From a checkpoint of a small transformer trained on Wikipedia: tied embeddings, a variant of Adam for these matrices.
Each number is 200 + 40 x the weight over its row's rms, rounded and kept within 0 to 999. Layers, rows and columns count from 0. The size before them is the row's rms in percent of the matrix's.

# layer 10 MLP down, 576x2304, rms 0.0186, rows 457-565, columns 2112-2175
102,175,235,188,210,145,207,168,190,188,178,167,197,272,141,165,253,140,164,120,97,154,190,206,203,219,152,153,224,189,181,114,178,219,244,211,253,182,208,221,88,206,175,211,186,212,118,135,161,190,263,179,205,146,202,191,233,240,181,192,209,143,228,203,253
095,147,193,178,211,228,211,186,200,229,168,256,206,161,199,208,276,183,117,147,215,200,186,231,222,200,189,214,197,213,225,213,234,242,164,164,242,187,208,210,137,159,156,267,157,214,228,179,207,287,173,193,109,196,271,148,236,235,182,207,151,169,191,222,199
098,143,213,163,162,193,158,134,148,181,163,197,138,256,243,169,241,189,227,195,171,213,147,194,282,222,207,199,224,219,219,193,192,217,186,167,155,247,239,146,173,218,199,201,177,193,228,163,199,178,231,192,217,176,172,132,126,122,207,203,187,225,203,166,192
101,158,236,188,222,202,182,160,162,237,225,175,107,249,142,154,150,249,187,199,196,169,223,179,214,218,152,152,222,162,253,164,249,192,199,185,151,281,207,194,201,201,184,202,189,181,199,202,218,171,190,299,261,193,240,175,199,206,144,231,219,204,166,159,254
100,150,263,190,200,228,159,181,237,274,239,176,174,268,170,298,218,164,164,241,173,219,230,201,176,171,119,252,286,212,227,229,141,135,347,211,162,208,238,230,260,155,229,210,178,245,214,157,161,187,191,250,231,236,170,220,273,241,192,193,240,262,198,221,227
105,220,197,241,134,206,135,232,194,227,190,275,282,208,163,261,173,165,186,168,154,154,140,205,144,234,110,207,278,245,235,263,240,215,296,138,211,182,217,225,217,152,146,201,274,208,254,176,161,198,209,193,219,197,160,157,150,150,170,258,175,189,181,256,231
103,225,166,187,158,227,137,170,117,231,205,144,178,279,199,246,174,197,144,174,191,203,174,193,284,181,204,193,255,189,174,228,215,128,233,185,198,122,170,262,156,185,216,136,249,218,102,182,231,186,216,179,250,164,175,162,217,214,181,160,173,208,254,237,182
084,186,184,226,249,207,264,252,169,169,147,181,244,176,232,150,207,209,181,121,185,177,230,165,180,212,340,230,204,246,138,225,223,279,184,159,232,178,154,161,159,202,186,143,157,221,238,194,190,283,218,214,175,138,259,205,196,214,187,128,190,206,142,151,252
092,182,185,184,172,166,219,218,244,165,240,163,295,311,146,112,279,240,266,232,134,226,224,214,206,244,189,236,234,269,282,175,209,222,243,246,171,181,303,225,221,195,120,237,283,197,217,163,176,193,188,319,200,141,243,230,140,236,218,200,263,204,171,308,327
096,214,221,208,207,177,186,228,178,182,202,166,256,122,193,202,257,183,245,167,246,163,208,205,230,121,204,223,209,217,191,251,190,222,249,178,166,259,217,189,250,197,217,150,201,204,174,186,215,164,213,273,252,120,206,226,141,227,253,217,218,159,169,176,204
106,198,121,227,211,198,238,215,220,276,235,196,240,179,244,190,195,171,185,206,168,179,197,173,157,267,140,177,189,159,254,137,243,242,228,203,238,209,196,195,239,207,213,250,214,239,291,234,207,215,207,165,220,198,152,148,196,224,180,149,229,175,205,177,146
097,220,149,214,195,182,188,146,199,190,258,149,141,250,150,204,220,241,303,234,224,164,233,196,233,211,206,165,250,132,280,206,148,216,171,193,232,184,260,122,260,189,135,244,211,195,187,161,203,201,171,224,164,165,211,164,296,161,164,227,230,218,199,168,234
104,236,138,207,214,234,242,230,231,263,199,215,155,232,215,121,178,148,137,213,225,233,175,187,212,224,163,274,136,279,167,193,177,113,205,209,212,148,231,143,199,223,141,145,229,237,239,190,214,209,160,169,215,137,183,167,138,160,182,137,258,162,199,216,218
094,160,127,202,179,221,163,181,222,260,257,204,218,177,173,201,204,177,206,211,238,184,165,209,179,233,232,259,270,251,211,198,182,151,307,168,212,214,179,181,197,251,189,171,257,293,194,216,194,175,160,152,210,224,212,139,136,200,164,236,208,212,200,252,199
101,170,202,187,138,184,136,154,139,148,188,241,183,206,205,164,231,208,155,172,130,277,164,236,197,149,231,194,249,211,213,184,168,176,176,194,121,183,224,165,162,219,259,168,129,216,188,156,247,269,217,195,217,214,175,204,196,258,172,189,235,163,214,240,145
098,219,202,200,180,155,190,176,252,197,175,275,189,317,157,225,263,174,95,197,188,198,236,197,175,238,207,87,172,225,228,229,207,188,261,232,166,173,191,315,213,181,126,215,190,287,228,203,216,211,190,204,237,213,239,140,155,237,149,184,198,204,190,274,303
089,232,200,190,166,176,178,182,203,157,193,252,231,153,167,213,208,161,187,207,246,294,188,188,236,218,156,148,283,204,171,171,193,147,158,167,161,259,148,204,170,257,209,164,199,158,132,200,234,136,219,163,235,250,263,197,148,187,208,205,183,259,215,242,148
114,243,101,157,238,168,185,163,161,215,206,171,219,229,157,236,220,222,242,170,242,213,261,215,217,203,191,166,181,214,195,191,138,193,217,218,152,228,257,213,211,154,257,166,273,238,166,106,236,161,213,193,170,185,243,220,140,109,221,201,185,150,167,200,204
098,214,99,274,228,234,220,222,261,129,184,237,263,94,179,212,225,221,148,175,239,215,228,198,254,184,189,301,157,289,234,256,199,183,169,254,188,180,167,226,190,186,183,183,164,190,213,158,251,195,190,212,153,124,212,261,211,214,227,160,177,188,185,151,135
104,174,190,206,218,233,186,150,120,139,130,161,177,237,214,263,204,197,246,250,233,157,187,167,226,216,167,266,207,196,140,270,169,167,198,222,193,271,196,154,245,85,196,168,212,220,246,87,181,191,174,188,210,212,204,236,144,147,213,174,207,200,232,240,140
094,235,152,292,133,210,258,179,182,185,239,174,239,259,251,113,209,252,169,196,241,135,144,169,283,249,172,210,206,149,224,160,181,212,178,137,247,177,219,263,204,263,258,160,167,222,209,262,205,153,238,163,190,175,204,253,214,138,170,186,207,127,183,158,245
097,209,194,177,217,222,171,212,217,225,243,198,194,185,197,202,185,304,185,214,223,146,147,179,228,170,240,200,213,232,198,147,237,184,221,168,246,204,241,137,172,220,214,165,225,240,189,164,294,212,306,164,104,204,195,151,147,254,214,165,200,196,182,192,204
094,209,185,209,236,232,244,155,264,95,152,276,193,207,152,223,201,106,230,220,172,219,245,185,180,166,135,129,184,178,196,171,194,152,220,109,247,200,207,165,242,186,181,228,218,186,168,223,169,161,107,251,191,311,234,168,195,231,226,232,194,175,198,205,217
097,163,270,254,181,177,254,213,166,157,213,207,221,235,221,169,205,200,306,156,173,222,191,170,130,212,267,224,241,186,160,226,219,207,201,264,141,192,205,126,182,166,195,212,178,245,158,211,253,198,217,211,258,284,255,222,222,213,195,184,174,199,282,139,202
100,218,243,213,166,219,218,183,196,186,186,171,192,251,185,221,266,189,179,184,166,258,238,188,280,211,175,119,210,201,283,216,171,156,236,172,150,145,221,227,211,187,235,178,161,188,210,177,203,194,134,206,192,170,136,183,208,248,180,227,238,248,151,189,171
093,215,225,143,220,253,178,160,226,186,253,136,215,225,215,164,252,183,293,175,214,193,227,236,213,235,174,203,138,247,173,154,161,215,242,186,195,279,141,253,192,261,153,318,191,260,163,167,192,167,205,155,127,227,156,158,230,214,128,166,164,184,188,180,168
092,230,144,156,133,185,246,180,218,171,175,263,200,212,196,209,90,169,226,187,213,207,165,165,120,179,153,215,243,219,287,181,225,247,192,215,117,243,131,177,233,195,281,211,175,179,190,189,168,244,196,302,221,301,237,164,226,193,185,183,204,189,322,228,189
096,201,202,194,192,213,231,175,238,153,186,239,214,171,178,184,239,254,252,234,221,154,219,201,240,276,202,232,234,241,234,218,182,215,146,159,238,169,189,131,255,192,284,149,179,177,207,260,177,159,220,244,241,221,172,174,110,250,229,242,176,222,175,210,169
100,170,183,283,168,250,176,275,266,179,158,217,244,268,207,224,157,154,207,247,187,175,247,147,239,191,123,229,158,160,243,205,154,207,188,261,220,195,165,178,214,115,186,233,184,183,185,243,168,188,172,190,196,220,206,197,180,220,252,210,217,269,151,216,148
094,163,264,169,117,256,156,231,192,283,126,197,220,183,134,267,231,225,120,211,222,254,247,156,171,167,231,113,180,201,146,215,157,150,197,190,181,256,257,142,244,163,241,248,161,154,215,167,107,185,170,183,152,189,139,189,210,221,95,150,226,238,142,189,166
103,170,242,235,163,174,234,287,194,171,202,232,197,190,200,171,140,219,225,210,146,191,292,167,205,177,139,237,131,229,183,183,183,143,196,204,241,211,202,141,227,213,186,222,193,206,176,161,164,195,200,200,182,182,192,183,211,256,188,232,195,213,232,213,222
098,161,195,244,184,200,237,219,152,150,210,174,234,198,214,187,233,257,245,213,206,237,154,203,214,176,194,178,202,147,166,246,150,188,191,243,176,233,238,164,265,233,181,274,186,223,231,262,222,162,221,183,233,258,200,230,156,170,251,166,250,175,128,236,223
096,255,249,170,233,267,255,140,145,211,187,201,203,151,184,185,201,179,180,210,163,213,290,266,217,197,216,215,169,218,215,125,212,203,247,124,181,238,241,178,208,126,179,187,123,170,176,255,231,211,263,241,145,192,160,193,257,201,124,269,153,228,180,117,96
094,172,227,202,205,226,175,239,207,149,206,225,191,254,235,149,152,273,198,165,228,197,219,231,203,218,232,178,188,181,203,168,235,192,192,120,277,222,256,211,235,215,163,218,150,193,189,224,251,261,203,239,182,183,230,219,227,130,213,216,191,118,225,248,139
098,169,188,248,198,202,232,137,202,184,182,226,225,207,209,177,187,223,175,218,221,162,248,172,179,207,204,96,232,130,204,222,143,212,207,183,236,214,193,213,224,260,215,142,221,93,151,244,220,246,273,274,210,152,267,200,237,177,207,199,188,174,190,204,129
103,131,201,101,238,384,132,185,201,187,165,144,234,279,213,180,200,202,177,194,253,180,228,230,200,248,200,243,219,168,281,197,180,268,231,207,241,163,198,189,272,196,163,118,233,187,239,193,216,185,198,196,164,196,245,187,180,163,183,192,205,168,208,128,138
092,180,224,209,88,239,132,155,196,159,165,246,160,131,221,221,156,208,191,171,171,255,163,237,202,189,120,189,191,157,155,178,147,114,254,139,205,251,201,180,129,154,160,176,198,216,189,221,156,230,157,156,197,244,213,249,274,226,162,233,202,243,202,194,200
099,197,232,196,209,193,231,133,144,191,228,185,209,134,266,164,226,173,181,217,189,153,228,200,239,180,208,176,236,205,234,214,205,202,164,184,202,152,193,196,225,168,180,128,175,198,197,243,222,132,297,119,199,94,153,214,229,171,166,203,198,141,164,185,257
097,255,160,188,260,230,209,173,136,226,269,207,198,199,200,233,176,159,208,135,191,213,195,229,178,191,193,255,232,207,231,134,120,144,197,147,268,242,236,156,203,164,156,196,166,237,132,272,262,231,202,295,194,236,252,205,299,169,204,149,165,145,195,194,201
099,248,210,233,220,205,183,157,200,159,258,196,206,229,188,229,278,214,196,229,206,302,145,247,251,157,194,146,129,236,185,228,116,145,249,237,133,172,204,164,193,167,224,211,235,192,197,162,158,195,126,184,189,191,261,252,160,253,208,231,221,294,206,176,208
101,184,233,118,188,214,231,191,140,199,133,253,182,150,216,258,279,245,193,218,129,202,194,183,156,232,181,176,149,206,271,170,233,245,195,183,229,199,212,209,220,186,181,213,182,195,222,211,246,175,207,197,137,190,163,194,184,193,193,261,270,246,199,186,149
095,189,210,223,218,165,115,166,225,168,164,249,208,226,171,191,262,251,253,170,172,195,210,209,205,227,121,154,174,203,195,249,224,205,187,165,182,113,264,225,178,223,240,179,219,158,188,188,186,159,207,236,224,202,213,110,235,183,185,183,200,192,188,200,151
107,170,211,229,192,207,219,222,223,187,190,118,218,226,142,252,326,243,120,190,154,210,157,227,250,162,208,230,238,224,175,108,211,201,214,121,202,192,194,170,186,212,163,199,217,225,203,196,242,196,176,98,144,248,289,111,155,181,177,182,175,196,192,266,187
090,194,295,153,173,259,191,191,211,233,172,151,165,243,223,188,216,211,238,228,223,248,181,188,224,151,227,110,176,168,208,205,109,262,128,282,233,219,114,175,186,261,150,151,162,194,127,166,169,181,182,158,209,110,186,231,204,167,199,303,174,180,176,184,210
101,172,152,211,202,178,165,161,305,279,200,210,232,296,200,227,173,236,168,297,185,258,150,202,217,168,169,176,186,186,213,246,210,242,279,155,256,202,229,246,199,200,228,153,229,176,220,172,184,179,179,239,257,174,190,173,155,232,227,174,200,178,156,192,148
103,185,115,220,202,224,193,154,158,118,127,171,162,166,204,161,178,134,180,244,195,277,166,277,139,259,253,216,222,112,283,172,216,148,157,202,202,203,63,164,229,206,202,158,203,166,167,228,199,131,189,187,228,266,155,129,176,197,244,213,142,246,228,164,159
105,230,180,145,177,174,153,141,227,296,172,177,153,172,244,209,221,294,188,180,219,201,232,167,235,194,154,216,171,198,204,213,189,226,140,230,206,172,169,234,228,138,236,199,238,174,232,190,113,189,221,265,137,192,202,216,144,235,263,169,268,148,194,246,152
090,205,143,244,220,137,232,172,251,244,175,158,257,214,149,136,250,182,118,204,220,199,203,315,219,246,191,186,234,205,178,202,187,240,211,139,215,226,147,238,187,161,157,213,203,190,189,161,191,221,243,178,183,191,183,189,140,149,228,254,226,228,171,200,127
098,289,246,201,252,148,242,181,258,175,268,170,245,180,246,245,229,216,188,252,257,178,157,240,254,182,164,169,125,142,202,162,175,182,303,283,218,182,167,167,222,206,144,266,164,132,204,242,228,177,180,140,256,147,197,145,181,277,223,208,243,205,227,237,232
091,200,148,204,290,248,168,127,248,206,220,232,234,167,229,159,250,238,248,244,163,236,247,172,212,175,194,183,245,248,164,205,222,146,164,172,179,191,231,177,167,174,256,242,205,227,196,188,123,121,189,222,202,183,131,255,179,177,256,165,173,200,301,137,163
103,235,180,151,247,206,256,261,250,224,237,210,205,260,209,70,209,237,180,199,210,242,208,167,209,168,252,169,187,137,275,122,241,271,195,211,232,248,271,215,227,199,163,260,246,243,286,186,177,234,178,204,163,243,184,282,163,218,204,159,208,219,161,200,189
096,206,225,124,151,142,199,214,185,215,248,148,168,181,130,223,219,174,187,192,211,151,164,139,201,160,176,213,127,255,248,292,145,294,210,219,178,168,182,241,208,191,211,158,208,188,228,208,90,219,206,183,216,172,167,156,233,183,215,92,216,199,213,249,248
099,191,171,159,180,187,198,129,178,262,201,151,141,203,232,225,191,210,209,256,190,187,224,193,95,202,129,179,175,236,239,182,211,152,193,217,214,238,151,209,192,235,285,156,202,114,139,202,195,161,226,273,234,150,154,262,158,182,251,254,223,192,207,219,181
105,240,176,210,198,219,204,136,217,130,190,112,159,172,156,187,198,213,186,172,225,174,230,185,209,185,153,147,207,211,221,168,160,127,214,174,248,183,167,166,189,160,218,219,244,225,206,199,160,247,200,108,193,207,196,168,146,178,178,173,197,191,209,288,191
094,223,221,156,172,141,187,254,166,243,285,200,217,205,129,151,203,278,216,246,210,157,189,166,110,191,263,180,238,148,246,225,197,221,195,253,211,183,146,198,156,143,271,172,222,242,193,344,233,269,203,196,248,170,166,246,218,188,282,208,177,205,156,230,282
093,216,220,206,139,254,160,118,182,96,136,270,184,247,159,166,212,225,217,172,212,238,206,225,195,153,232,212,169,160,168,218,145,238,190,190,216,124,150,201,224,197,208,175,270,175,214,161,181,175,191,286,178,204,146,283,211,217,233,177,199,201,235,192,165
103,186,224,186,159,242,200,260,158,214,183,188,213,275,173,209,237,203,170,237,205,191,187,175,155,71,230,282,192,219,257,178,226,190,197,153,130,198,235,199,234,160,209,222,237,196,171,150,254,208,211,202,245,229,173,215,142,215,221,168,182,255,192,255,239
105,115,166,185,224,160,206,195,116,227,309,165,236,294,148,237,256,127,221,234,190,171,215,178,200,200,170,190,206,229,182,228,146,219,223,165,322,254,190,111,208,180,169,212,243,265,254,281,200,222,161,319,161,168,182,160,214,201,211,170,146,266,285,212,118
105,169,213,273,250,215,105,196,237,193,196,145,192,221,247,165,146,159,194,205,197,148,179,146,200,139,186,205,193,176,204,184,115,167,254,211,322,202,207,191,207,240,161,206,168,231,196,209,184,245,213,170,199,124,133,202,252,228,203,193,227,164,293,175,217
100,234,157,241,169,217,217,165,230,194,220,121,242,126,185,153,185,219,270,243,251,194,179,191,176,191,149,182,209,258,237,182,243,208,202,192,186,299,254,166,191,260,214,170,280,155,227,144,173,265,179,151,185,219,122,243,210,180,204,198,151,149,64,216,167
101,303,218,170,158,246,175,210,168,175,225,209,245,227,245,204,200,179,154,235,228,166,235,187,213,152,240,138,213,198,171,187,166,245,193,216,238,119,160,228,220,222,124,130,128,217,159,158,199,151,228,177,206,152,189,176,249,199,115,221,215,174,176,241,170
095,253,170,196,170,261,147,246,180,201,185,250,180,237,257,273,186,233,190,171,190,164,183,164,112,209,228,206,181,123,249,99,195,162,139,173,227,214,171,188,133,240,244,222,194,215,276,261,171,195,237,270,212,290,195,234,238,151,284,205,125,144,218,180,162
099,232,218,251,193,148,222,223,223,174,170,197,265,221,252,193,172,259,189,192,210,191,197,182,168,209,209,167,169,187,178,242,247,230,183,204,121,167,178,200,249,219,177,282,223,196,255,163,127,169,246,215,170,237,185,119,142,196,149,133,233,104,183,194,178
089,150,155,218,234,93,305,241,190,182,152,146,169,237,206,164,218,184,210,198,132,215,243,164,229,256,246,166,217,220,182,207,220,261,158,258,217,181,181,242,172,147,178,231,271,169,194,248,193,215,248,226,143,144,234,223,193,184,242,198,203,191,161,188,179
103,202,221,161,164,264,208,246,227,241,230,166,237,157,191,256,267,183,168,234,215,244,242,267,176,205,286,225,225,253,164,234,199,214,259,187,250,82,163,250,195,176,200,165,244,234,193,235,175,273,250,240,269,219,177,246,142,191,148,211,243,232,246,197,160
099,230,227,192,219,171,233,245,274,239,170,173,178,139,215,216,167,155,174,201,182,162,127,197,224,218,236,198,272,160,207,243,196,227,206,191,241,236,189,163,258,181,205,201,98,223,195,198,223,227,209,202,174,191,257,208,226,219,176,180,163,210,200,193,210
093,182,171,197,246,245,225,161,201,185,251,216,192,256,152,217,170,178,205,213,220,157,184,243,277,207,159,175,232,164,157,221,240,203,253,234,157,212,292,294,164,182,207,237,140,187,243,146,243,223,221,184,220,158,188,195,186,174,128,207,222,158,128,211,256
093,190,287,203,208,164,155,164,215,178,226,161,70,310,165,188,201,240,148,225,203,195,250,232,108,246,194,195,167,244,195,207,264,299,181,225,168,155,165,216,181,186,241,223,195,286,193,169,182,176,127,201,226,171,302,217,176,212,229,188,211,240,228,282,207
093,211,269,184,167,202,155,224,212,202,228,187,215,225,207,156,134,81,156,177,243,222,220,168,101,207,259,205,235,145,285,258,259,206,210,191,189,178,149,283,165,169,210,194,145,290,151,223,154,241,193,198,201,257,217,181,165,275,255,186,204,198,201,171,233
098,246,222,148,203,175,245,275,240,218,232,196,270,215,196,233,318,144,196,115,204,192,183,186,201,237,217,172,192,189,235,177,309,160,275,205,221,228,199,198,108,209,205,272,225,167,215,233,175,121,261,211,146,247,298,259,208,199,176,269,202,196,189,214,199
096,189,223,113,235,163,212,129,195,259,222,181,178,206,237,159,251,207,125,145,178,244,211,201,162,168,167,160,199,266,211,201,158,200,174,195,175,247,194,227,148,170,164,245,106,189,227,167,194,206,169,178,166,214,245,189,230,199,192,153,132,203,254,224,241
090,299,185,114,181,259,133,163,230,271,219,201,158,123,244,213,175,288,146,279,209,159,238,220,212,251,194,206,213,186,132,189,236,225,234,232,183,137,189,225,247,240,150,206,168,127,240,170,162,231,272,187,208,161,216,204,195,152,119,181,215,200,216,203,122
097,212,177,248,196,251,236,195,234,244,201,232,139,266,230,116,161,213,117,207,270,136,234,167,217,218,163,238,229,160,148,205,182,183,234,225,154,167,167,202,267,176,217,160,145,204,242,117,212,180,174,182,151,147,162,199,180,227,213,129,165,225,198,195,225
099,219,144,210,225,212,249,225,269,145,185,203,192,193,243,121,125,216,147,170,245,159,205,199,237,188,251,201,173,139,227,187,200,240,187,193,246,235,210,217,169,153,137,161,142,253,204,226,271,213,146,263,156,184,239,323,220,170,202,192,182,148,249,157,216
094,180,210,240,257,223,167,215,122,214,196,244,190,181,163,207,181,222,224,219,204,186,181,238,219,204,150,156,193,258,174,108,197,192,162,169,191,197,288,269,224,184,265,224,216,217,146,167,155,161,215,173,161,129,200,237,206,208,196,235,217,157,161,220,208
101,183,192,223,181,238,189,254,182,154,185,271,186,177,178,182,149,173,260,184,157,180,195,202,166,177,183,176,200,220,250,207,157,246,186,187,188,220,181,166,206,224,162,211,201,198,181,146,171,212,239,149,188,140,193,237,148,248,133,205,226,203,217,224,172
101,220,145,127,236,245,187,239,202,151,189,216,287,179,255,137,202,222,166,234,214,247,181,239,217,193,233,186,160,221,117,195,238,154,188,160,221,252,249,142,173,154,198,204,215,217,191,179,174,212,288,180,223,198,171,198,187,160,144,225,280,188,208,148,278
098,184,155,197,195,231,219,176,238,182,193,129,259,167,184,285,193,185,186,190,146,235,207,195,235,161,173,166,236,185,228,233,229,210,283,164,245,189,177,192,158,251,244,114,218,159,181,183,232,176,194,177,246,277,176,193,195,223,235,112,262,139,218,184,180
103,226,195,188,191,173,183,169,148,138,216,172,212,286,166,226,143,195,224,217,242,207,249,207,207,251,194,156,143,163,181,191,215,207,271,290,123,218,144,159,191,215,230,225,200,286,269,222,205,150,134,174,200,196,284,236,249,195,228,196,106,132,237,175,196
107,179,138,179,216,166,195,217,215,246,224,222,143,262,207,259,204,242,183,278,206,147,143,137,194,207,190,185,244,297,171,173,200,227,139,250,206,207,200,131,201,179,211,229,251,210,269,186,165,234,201,161,175,153,153,177,167,216,175,249,213,221,245,124,228
101,166,213,248,231,197,193,149,91,182,153,210,211,274,162,206,220,217,192,269,219,225,197,232,227,167,264,200,177,135,225,206,248,116,190,280,243,225,191,187,229,218,216,242,283,224,199,220,274,155,162,189,162,213,142,149,205,202,170,248,223,167,225,240,101
096,178,196,158,160,188,216,238,253,118,203,224,229,247,155,167,158,158,244,160,239,191,206,217,168,213,194,244,213,246,271,229,260,215,249,228,95,176,141,219,220,170,259,245,146,216,208,188,269,183,206,325,194,247,175,184,150,237,191,214,190,192,203,227,213
096,214,151,176,205,251,214,275,153,171,184,256,177,249,223,232,275,191,149,201,217,216,199,215,202,111,97,166,250,211,165,221,190,142,226,154,248,214,183,297,146,180,265,215,255,135,165,219,145,191,239,252,173,195,214,289,178,265,256,191,280,150,150,186,214
099,205,174,194,180,207,161,221,174,204,167,207,189,136,147,183,221,254,246,263,228,141,233,260,176,179,256,204,236,241,228,206,188,217,156,256,185,230,231,210,199,134,206,172,193,184,259,220,145,257,170,184,144,217,235,264,258,206,259,231,189,215,94,214,217
093,237,192,130,208,200,206,256,185,183,188,213,237,253,256,126,150,161,262,152,167,254,222,222,248,181,162,341,193,239,180,208,200,226,155,165,183,195,121,143,218,158,166,219,212,212,171,174,239,170,181,191,211,179,142,215,146,200,165,270,196,208,136,188,195
093,178,261,178,160,317,242,188,203,233,183,150,247,183,237,126,234,204,200,157,209,167,184,166,219,153,241,153,135,198,139,212,198,196,172,206,182,251,198,153,132,213,172,177,188,216,197,221,177,195,175,241,121,189,202,209,248,197,186,290,205,214,259,142,177
094,211,208,241,169,216,262,136,232,158,241,212,203,273,243,183,184,244,165,203,226,243,236,179,192,188,156,227,220,222,225,207,178,248,210,172,194,196,154,185,244,186,237,274,296,111,176,212,210,219,217,152,173,229,164,224,204,158,207,207,170,224,187,195,216
095,218,203,149,197,181,224,234,222,143,204,214,215,190,184,226,295,196,250,245,151,194,212,179,231,188,181,234,210,221,162,252,171,228,205,189,208,162,201,227,219,199,244,217,140,243,187,248,138,147,224,179,214,184,170,246,219,153,192,207,235,203,167,173,184
102,218,145,256,224,211,212,164,214,156,195,219,208,233,188,167,228,242,197,137,217,197,241,122,203,244,138,179,212,218,165,325,193,216,129,181,239,204,281,119,193,143,258,178,160,199,171,207,272,212,182,189,197,238,175,129,185,135,196,265,254,228,206,269,147
094,179,249,156,224,171,259,264,211,180,139,207,173,43,176,157,187,195,203,191,224,138,207,170,131,271,142,161,233,160,196,203,117,168,185,143,195,163,219,156,155,230,244,231,213,208,225,124,134,210,185,250,167,211,205,155,228,182,225,302,204,191,238,178,162
114,283,146,165,248,160,217,218,259,230,192,200,232,173,225,175,203,242,264,170,190,210,233,201,163,142,186,184,176,192,195,189,270,282,297,197,270,199,174,190,184,249,183,131,167,130,193,247,196,153,158,218,213,193,206,178,239,181,165,144,207,213,191,154,204
108,177,237,206,181,120,201,169,148,250,169,184,201,182,253,246,164,228,214,175,211,175,310,293,214,224,320,162,174,166,224,185,209,202,140,172,192,200,275,196,153,185,202,190,238,217,243,169,166,237,161,289,212,273,189,126,206,292,150,212,200,225,202,138,181
088,213,232,199,267,210,240,215,239,270,223,221,146,154,175,236,252,222,208,161,169,204,219,207,200,281,211,219,145,195,192,138,191,274,168,254,159,136,180,176,250,182,176,151,197,166,206,278,168,291,230,181,192,239,263,192,201,160,209,266,175,195,167,273,246
097,187,205,205,263,183,228,221,206,190,233,166,188,222,206,210,232,215,181,259,226,140,167,179,138,198,210,234,233,272,222,274,203,256,170,280,250,237,212,168,209,267,239,166,255,145,316,240,250,202,96,230,240,197,212,131,213,177,195,246,191,210,231,116,182
105,100,145,204,244,132,218,252,264,206,121,158,241,158,201,193,145,182,202,303,139,207,242,160,269,175,302,212,176,226,229,195,277,178,188,195,166,186,265,221,185,153,162,247,212,126,303,199,112,168,230,221,191,218,129,221,171,259,186,173,206,230,167,185,240
098,160,202,211,222,185,238,241,135,192,180,204,156,343,135,209,187,182,158,238,209,258,221,221,145,175,198,267,209,215,215,240,154,208,256,149,166,157,217,205,205,130,236,154,207,203,168,187,249,216,152,175,196,257,220,243,158,224,232,198,232,172,221,170,144
096,212,187,183,183,247,253,241,150,227,278,150,134,225,185,172,234,216,164,205,185,191,191,212,196,174,162,171,229,176,189,137,185,128,203,194,237,176,215,229,146,212,143,262,197,176,155,179,166,134,203,189,250,122,227,256,224,246,99,126,229,181,226,249,263
093,249,236,170,239,276,190,118,176,103,99,270,271,209,145,264,214,194,282,205,193,168,194,151,206,268,184,196,171,190,188,274,202,208,282,227,166,208,243,141,220,180,142,174,241,145,240,195,208,251,180,226,153,153,182,166,204,172,136,145,195,176,213,220,200
095,179,190,155,228,194,151,105,249,224,154,151,108,126,191,208,179,202,189,222,240,163,179,236,224,187,197,302,231,217,225,269,242,203,218,240,182,191,157,199,180,198,218,204,214,240,184,244,207,211,221,268,191,170,226,211,194,204,162,253,146,232,207,215,193
095,180,218,188,212,200,112,155,214,216,203,216,222,168,249,270,147,84,264,255,168,238,177,250,193,243,141,190,178,152,117,155,281,206,168,208,177,169,190,241,184,190,188,146,134,236,201,269,178,201,135,201,292,181,190,193,140,128,224,256,205,235,200,166,170
102,313,147,200,233,198,168,202,157,180,183,248,235,240,122,260,247,273,165,237,82,160,208,169,207,212,287,210,200,155,221,218,158,280,246,246,150,218,242,204,261,169,162,232,235,212,170,225,156,172,230,249,252,210,195,121,142,145,222,168,267,194,217,191,152
099,255,228,161,273,241,247,265,263,160,186,225,241,76,187,187,70,227,210,229,223,223,224,198,319,244,155,265,224,200,195,149,310,201,224,226,127,216,172,198,217,230,175,254,246,201,156,248,181,182,152,206,214,103,264,154,174,230,117,231,205,211,179,248,189
100,195,159,151,239,196,243,229,192,161,224,232,136,131,304,197,165,223,219,196,266,181,225,182,194,191,279,192,152,182,125,185,144,191,136,221,245,207,170,223,213,189,154,223,218,177,212,165,143,239,240,277,203,194,140,207,198,175,219,191,222,171,259,163,163
095,272,206,188,186,129,205,180,199,170,232,193,176,251,266,122,134,237,233,229,161,173,159,159,194,171,202,182,217,200,226,217,166,206,160,219,217,168,185,293,195,191,281,208,199,205,106,157,204,199,229,158,223,215,211,174,203,183,204,116,206,143,205,162,172
095,131,185,188,165,211,294,136,159,85,170,223,264,147,147,217,216,205,133,257,193,152,184,196,259,232,248,125,167,173,167,173,176,195,170,234,224,212,201,206,169,163,229,204,182,206,169,177,179,171,231,167,176,188,213,285,159,232,250,178,201,263,204,170,235
095,131,225,246,223,235,224,172,172,170,188,223,152,242,162,215,249,138,225,216,186,160,233,212,209,235,202,184,299,221,262,190,191,157,258,208,262,199,224,247,268,156,189,81,218,184,216,255,282,209,280,232,258,203,156,125,252,176,125,166,230,255,217,198,264
099,183,215,187,255,211,268,209,219,222,241,255,248,163,219,153,145,207,244,228,144,150,237,179,188,305,172,198,241,222,214,111,268,208,176,267,165,246,244,194,209,240,224,192,206,315,230,169,224,180,175,190,181,217,280,180,167,201,185,126,206,181,170,225,194
099,218,199,180,172,273,177,191,227,198,233,183,144,212,180,166,210,225,196,268,188,206,149,263,207,197,218,104,211,226,218,144,258,189,219,196,211,204,267,254,181,256,131,135,186,217,150,237,267,202,287,239,248,216,126,184,176,134,181,184,221,148,238,98,236
091,183,290,165,267,198,218,177,190,172,257,220,152,135,254,233,190,151,167,193,188,187,300,163,239,237,234,240,234,223,197,161,280,191,239,212,223,160,207,229,207,190,271,144,145,168,230,156,266,177,166,113,232,107,252,189,206,161,188,277,181,238,215,195,127